config.yaml
norm_place: "pre"
rope_fraction: 1.0
lr: 0.00549
decay_fraction: 1.0
train_tokens: 252800000
Each number is 128 + 24 x the weight over its row's rms, rounded and kept within 0 to 255. Layers, rows and columns count from 0. Numbers have three digits each. The size before them is the row's rms in percent of the matrix's.

# layer 5 MLP down (transposed), 320x128, rms 0.128, rows 175-191, columns 0-127
103:151135121168103137118127125168148117166151103137138123134109135147150121176124097128105107144074115161111144109157132127122154126175092114137133155116069102070137127106111117105128133128144148081104106130135118104147153116156139105108155158117134125133160175093092113100118102131123138141100111132134133167107127162133146122164100149107117117162102185170139183115143137163170148117155
100:103130106110114118140156163106126146203124115111149148146096160137131102147147094148157150151137113104141083125134141171146129121133133085117078145132142105132136151136109160133119130120102182139137120128119147146142094136167107192128151139109123146137134168123107093168123153149147131131118115137110119103115174157166097127124125151130125124150110137189100135098093158107116142197131
104:127093132120165138101105137133108122125117142168109076119109141175100119103127157153101151128122140133137166112112114137102159100144139084126123164114088085107112110132124123146110138061145110163091094118101080153106080109131127146114144163098118084090093120144143137114099100140167096129090116127135148105144125121160081094099119163160128120103143132147148124103118137130125144167131
105:118133177157135136124082109129120105135142119134125111132143143137082130130131134087110156115120099098146148155136135151129088105113167119128107097100156136100142161121058089125105115128113117135144155170100156141116160124132180104155160132075139118123138111159164108133120104168135125105129141136154092160118179159153108149123139137169116113132146143129130154065139097125086088149127
096:091127166089154130155157141125162140134139115146101144106121132127141135142145137099163084167117138117119141111159130147139139175108156103136152144164155111158166154137098078114121139155145082132149169122143099113136128168107099101142107085139169152105178128123120162109138127133126089108090129162105081122091124137111128136137121122099142106156132104204109103156129151121121107129131
104:078118137141085129107152110147125098118163107097127153124130098127199107131118136132168154137108132129136099129145127088129115126128113121166127148120163196052104153122126141144141122110124107160103145160083131128123145152150181156123111152133136102162139138129119105109102146146089118079140081182148132127106140119124148167145135132148133133092148135157131110129132109149148154100127
118:129109132121117150124127158119150125118108105137124153126098110136137073137138167079170151104114136111111101111153132159125172156152161167104139154175179120151133129134117099158149124145135095139131119105107115089120150156161135133160110113117106171146132167136152096133139142128120101116116160131145134097094129144032132115114083120088137122145136106167113091158112140107135107139105
107:101095118123108133126130140131137098132111175194117169100121144131140138101147144059097128119137140106155121153142123126144114147141100134116148114134144146124177168112095086109062153123119120113089139097137120137116096132118133129140095114105113117134152151152106141143103092166147149129090144119104078094140162104110133123172107162115115136077116116145118113129122092108134110067137
105:123129135077117103129155161106156128185137116114110137143108163131110121164097123129106109134147076165079150100124136132101164137085107121126163058143138135139089112133171120183101118156115146125131131126158137137145149147118134134132154135162154101134139125120132151138072134101145162183132128109112119099104168181156127134139115142143129134147138122157113167123109125166089133143128
098:148107138124110153082168138106119137128139124112163094140119131114171116166094163128140123135128143121133166058146113092114118113155106137095133099133106094100138131125130095097127140158128114129132102130174116178092153117104102115152113125178119129124170138163151132102139102150136143161080169114150133136128118164190132120135073138095112136097118152123128114157124178129098127128133
100:151116131124181106129127119110139157111186149131127186130127110123143124151134166078133119130148108163122140121123119146139092117136102137138165111145093111133139084108098084116133174158149162129137175149137120104073133189132137081133135131136133147078138115126129136118149149136110080142088146137163133117125156163142107137166119169141100110121157120124119105146071145105128118151138
097:111125130097098157105144173114151107127077113168128169147081147110152129164107115115106107117106132126119144160116143119127117162151141128119155108098181112139156098139110138151141135126164116148120166118121075113114140180134175151095124102140137162099174132096197117110163125116135122150132132123137106115129135133168096171147120142126107112089105121103080117120137167126159123113128
101:079132105126124167123125094164137123079152111079142113141127113121132106083117111182134208151167139126161133117146164111127114070118149107138124151118135145138109119140139116114181090161127120088130126153121157084113136096144136114163095108127104148131111144073138152153140145118161149132133162127124148143104128147136145131130169112123125098126140152129115088159136097109135150159109
102:142156147114157126153141160110162089111072108166149103098150156110078134129131131156123095120127157149124067137130135117165138086135132182125133097105151167138130140158122143174154112128124128100139114115120133095100164104121131162122139138143154111127085128154144140103174117114107095162136130103134140125149105150110119193143150144123094096128130093128113115137131122134157135192113
102:123104155117116114086148114112123119145166129163109121103148128141156120163110137137107175104140122148153090118150120136128142122120124097103170152145148096125087142134117088130128139159132109125106164124102092116124130115125153149134108126147133084128119052122156125112169121179114151113109122107155101139149133167091129168121099143117085123096154145159137063132148191101143155120111
100:153153153123096111172171149098112149057146106161152092163136157139129115138093145118155111122103102114137144129085131048113132100112135130154108157144170133153142100117099115145130086148104143162129130131125139180140130133124155124102170133141083130145139129143155128143133149140144132098142174122164143108174086116155126140142123096151149133139120137133171117129122112157122129147094
097:107118112149131117111099143142159140210147142092098113139120128145114151142129114128139195139122158122111129129137146152134152145115193143137105157123126131101148161151109141081123148132123120118105128137063111132111117100134132114158136110180164101124161129108127147155133155088079126142114104166119109128122153156099148099102140126117123150122150120128140102142107138109157168202136
# layer 5 MLP gate, 320x128, rms 0.15, rows 176-192, columns 0-127
096:130181180117098110134121129160178133167054125106132095139101151110113130108123086139133148105126085135109081115106108145133140164148114165126086165154152112139121141159122134108157110129129141116116146121137139200134133140110137187125127119117093103156120141130110152134099124159110097116133131103089125128132111150127083103134151170132100117137140145140106125147093112170151128157117
110:135118152143121146143110128156128140170118099139111111149106133140106136086102151094129154161121132120143129133095108124139182114164149121075110132127116137127088114106122138097149124082164079176113126137135130157200130163087147141114153166122104134185097156170107165118095137098134124108105133124118136084130175119141108105125110108146119145133134114089156129109101123166114134096126
122:150138172082106132137094105088171146119113164131145112149133093178093134130100155107122119136131119117164105117115085125135160120132133180118122148157173122131103111111120105127127106122103086087121145158099137112166170142153160117138174126118131091122152143085114114134105149156137088145115118132150154140104115128143110098095109123098144154110190092108165146146128105127108104097130
105:154137123167136143109138145156107120137107122122186098148120120111087092133153102090137144095115104120101135117077103130117115158178127141107079118142126142146135133127151140151130143160161139171136141128103123118059159145102123136146119146168091093139141156133118132163106139142099157136122147091148152151087120155126166078164110127113068115097157136102120117158115115135125116097106
108:114169148106146124120146104116117158123141174091105102155125104147137110108132151124145125176103124120162092131140080107115119116130179093118088144130090102130135179101118104134139145146121147123153125117136110144136124162168154142126102171156171133134088169111171118148093132154133168130142112118086153149116120166158096119132115091130161146118155124109155137087090125091087113142119
128:140134160123130162105135135152137135108134100114139128124112103108133120092120120085178147148121113112138091140117119119174148179120117133140136156145150122110180111131166133179156110137089160170172095080089180156123125177155147146153125109108113146149157134119137115162151146117117123102171127123139121154131153135144118096156101090145122135066147137130136128183117132139148112111152
103:106097165129115152138107136148144075102135144125103116177073100126133089138091154146110129100116123128160060091150097148137144101101116104143089144114119091109153181085151100097150124107142139126109134119111107132113162122135152119119168101105134099111113133102095122156134137130116145109089146111118182105151142140122168099101122126135133113091131127121159171171117112112100134125125
096:140098149172100129147156148091145140119116120117105106087122136097100127146151154128177118121102137138149123130121097168067135163117150128121153123123080137115136137153131135084136135131132118150118167078110112106120196112126091090178123139140110101140119148085118089097099145101104122109083131131091113153150121139123145129137139099147129138104115130090145150102086127142096152162162
113:182144139072110145133136072139174127087142135134127113159129117118107151093112161099165147169135155128141105157126120119133107143146130157112117119151109142117104126127065124100147131114118145152120109068141129159163141148100159141160153122115087126080106133103090115113089102129111130125110149116074130137146137126158138102128131102144124148098125113072146126086090126122157122096134
101:174110149127089148106119154129153105083101123137125144137122095140141112090121128100164143157113137146140099149129126167151119133126157121131076127133102078134115074119155100135134145130108116114158095092138157168100098161148119124137161147111141135111132167129123068139094148124102125064095137186111142143155116148132117125124105119127120111069123128118138138114081111121077137109131
090:161145114139114133136142084071118083127136129140113117135123087199154133136095133123150098161108140117114139144135090146109127160097134141126106136136091095090116101133103155122175183151107140128143099096101121164129135140137130125165137122123115109169114165156138146132110117110085092128137158137142163134169129115134123097164103106167137142116135141132126142121125073068107103101133
110:145133150138069123135189098110164089123095166124138104173173123123135142129141118105168146157088121108143104122119102129106127139133173130097069109101145124175130130149126125082138113142146125159105149142094129148158114152135154132157139127120103143149124138124104119139109083098096078141129136143124138090170134111123152123112109126113132128142111162132157162104104094145161071112121
101:162124149073123121141108198074149117148130133144131080114174147114115140073109109140117127147148158119113094095114150154134128129113152159126081147138100129070127097145141162135129088145130100108113110140138146136097141149117132166140109101138122136173098123118146122093162178135123134073144126157124137139152121141167119130134125167132158096137159083153105133121136107125143121146114
093:123143130112116104152141147167127120142128129113135123125126104123125136091116104117104143110134139154171150139177147114127156155120129079126115163162152121132128093175131113131160138137122089170123124115137134136106078159152150116152070130128120100105144104159107121153145090127103113128093075152105177110106143146126133128153073082173134118072134145106126111109131114092088107113173
092:131127128153109174114135164171134106143091146166113107172126113136109070131133130142150137141081146127161112161109102110144140138130152108066117146139129096140143096109095133109164105136148131158173090118135127156117127154117116115132099147160122164148115146133142093151160169100129092122080151118154079135122113159119144121138136135090151112143128157138104119147118172125124145092070
087:148157109145121125132156127113091140139138079116125110109155112103146153110120115141119113100170111078110119136113141114122135127142125125190125112156162128116118154132128149171133090141190087150109117127140108094107155073140131126122142103177057109131110130106094099085135130125126097152150129127116146149119150176109170123107155108148139172108129106104136148151153114152101134097090
096:134112160094107150115129146075165148081137092152098131109138145183117150147094142072134136116134154071113133149117105149097112146166193138146133092181121124120136100111111120096110107120108095090126118134127103154144132166150130123126111130071131082080137129160122111133130128158114144108122157125144150149165112159129127107150106112167161128105102125127115117126129103102120115112132
# layer 5 MLP up, 320x128, rms 0.126, rows 176-192, columns 0-127
098:109155154123135173183116157153115083150143105102107160123135151107142143166116143123115152148137130096101134133121125155120064133129168132117107140120139123114113155090153116112137113126144122133132157123118149127083121130114110150131154140123127101104146121099183088194129123120144113124127140152161111167111168129129113125107116145121120104122130151173101099156083189085176132116172
106:157121085141155178137132109156107088113127171129092126134115079189131154117111123134147122147142090160147098124147140151138132153098101134146146109154075117187140134138131149124129125133129119127077141134129129137135133090153109108110056097111142151151136094127131124104141117103160112135101139154102112089130139116117099126100115165105119130124186115149111171097148135101162116116148
109:138155170108130125110102105141162120122129145127146118128167159139137106154148134147124165114139159128112106097138156137134115124123142133197090144142138142088124154124110092144097109106037110089098147138132169118162121129124117155172124146114118111133147150123157102114118108156132118169109155107128134121138160175138108127127156155094103124121142118084158140145152114156074158113169
107:116101131140111128103123127133115147120141122152109150167091128085098107164139132109145158092112127137151144129098143144152118139128123157149141118148132119187123124107193152142131159066144129117127134062117149103128153182154094125161101155179141102116125128133143111119157149094089135135147153115132119103132166128082156099110093164156137142095132115137138104157137138166123147151168
104:130131113120133179111161119125122127136152135148156132143081157153133091102157096116121128133132131134120160091114141104139136146079102094121092110154108112090149096111134143152126105104145111132154110127142129118122083145100117157139128100118130098119122132174146152163129160134162187113108114131132104123108137130133122124097181125088145190179141156118158101113087153133132115178075
138:142126156149131137123124142140135115102157115138145195121125095086157097096167112063156071108122118112159141057111139148117131137135143165177110139140118125184157169127182160159142122122147138153192152107103139099131163132109155132146155112100142108134143124130111137159123169099103136135146125122112139117124127121099103134135112101114116094113107134149137116120149155142128120130134
102:149085124094130085141110142154170126099150181165109125145116163108139147113135130082116138109116097168123129150074121151083088130112115159123114095104148124164143176155117118066095155142093113151129142088123132100100118113107162135130127112147120153110094154106111072155138116135163153117152097129134136109141152127125133120132091098107113143105081132136125129144135129132170137105116
099:124100102198130115100118109133124128132118144115104120128133129129185131102146112109135166180139121132131098097130117117101153117188187128150116134109125118141121079143137113098161141087105137131134115110116108139115118090149130160157112122104113130097110135144085137103158136115122076122118156101142108123109092082137145103122133141141170097112151139106141114138120080120182194130139
100:184137131089132144133170143146149110114090165149134073117140115090163103135102123146136146177118115081160119137138090137140109159106132089066139125167119123109154080099094109128137146095110119134070136137103159160125111139140147136127126143121099124102137118142121114097124148151081107110110157125153139126138120103104133147132144153121122164147093151120089108104098159127152133170109
102:112109118141148129075129126079150143087180122097113157128170145107131138186149158080110138176107134158106141163130116122116090134152083127156136124126129121106128107118128078144079187133085142161130078104117135130091112175112121132135143133124127138124120184138111137123125153103114131120079130142157115139169155143137090125129159095150132120119121109147117120138116149141137114111138
098:122159139103118151130100159136188117130106128136150109118143158119140119143100167107151165099132099106136088098133108176093107196160122154162119149127160144111133109118138124142130125116128113108150131083149116119087119104155109097136164095121093144156133141143137162135147132125136147137102115108151108123159126142092088160104140158126117106160147142138105106117111198146122062142147
103:140127143165137173124151124110123128074109115165148121105114166093099127146131144143137151159125148124140184162112143137164101106139130154088147135161150190129121142102155136110104156118128141144085143177141155101164142119132129128166144116134200108113164107093136129139110148133126148100133101112103136145099139138140157122126144099139109104112057098099134097102126120146126158144132
100:157128095126130132126121145144083168151144091123110188108172128091137153139139127075134137155136144137184129115143095107152098127135159099141126167082139117089182130083145126110121113118166105140100128142120113140139089114096124108111102088162125134139149101129146109127139155111150159140077150163121092094104134133141129089082111128118146126137142125137149127159136162119147126085142
101:142134132124123116091111126096130122126124093140146114124126116140144105111087144134161133105141146139107105177128142114194119128203178149088113131117146124065115101178086120145163157155117161103160101142120097151114142139112111134099127115130107104117164136129105159127115146106151107144125129130172122097179133100111154108124156086139117142145122144115097113125149160104112137159082
098:143098118114102133154125121137150131128173171147116113135135137162113161143119116108122176143168118120155140154079139166119116116182094172083154127081142152083149142121095094158134145143064121121144140116111141112155127140123127121134158122122150131121151149135102138074104124175136129096166150132128099147158115147122152191120141120085143142148129138117137101155141152169131121134154
105:137116125123103150094123083107107108080096092166127149131134126143144155089127132149128114106160089095189128131117138117124093113150080145090129115128112160149125079123128088116144112119098151143115137139161092140150138152145137175145119096113110108119138139106097119078155085107138116140127158132157137135105122136135131139094126062126104159087130153087127115149150095140081124105122
105:139147160111159109100131136170159122125076178159113109085069119100113141135126125146118160142150101125146127175110138142088118141140112162159079147134118156139127096161112172106118166107108166119134115135158119123170104140142147135103078124140153132137129140093117096116160099158119146091134152123166141150112105092138110126132122099113127152113139115125140156145128108123075088094103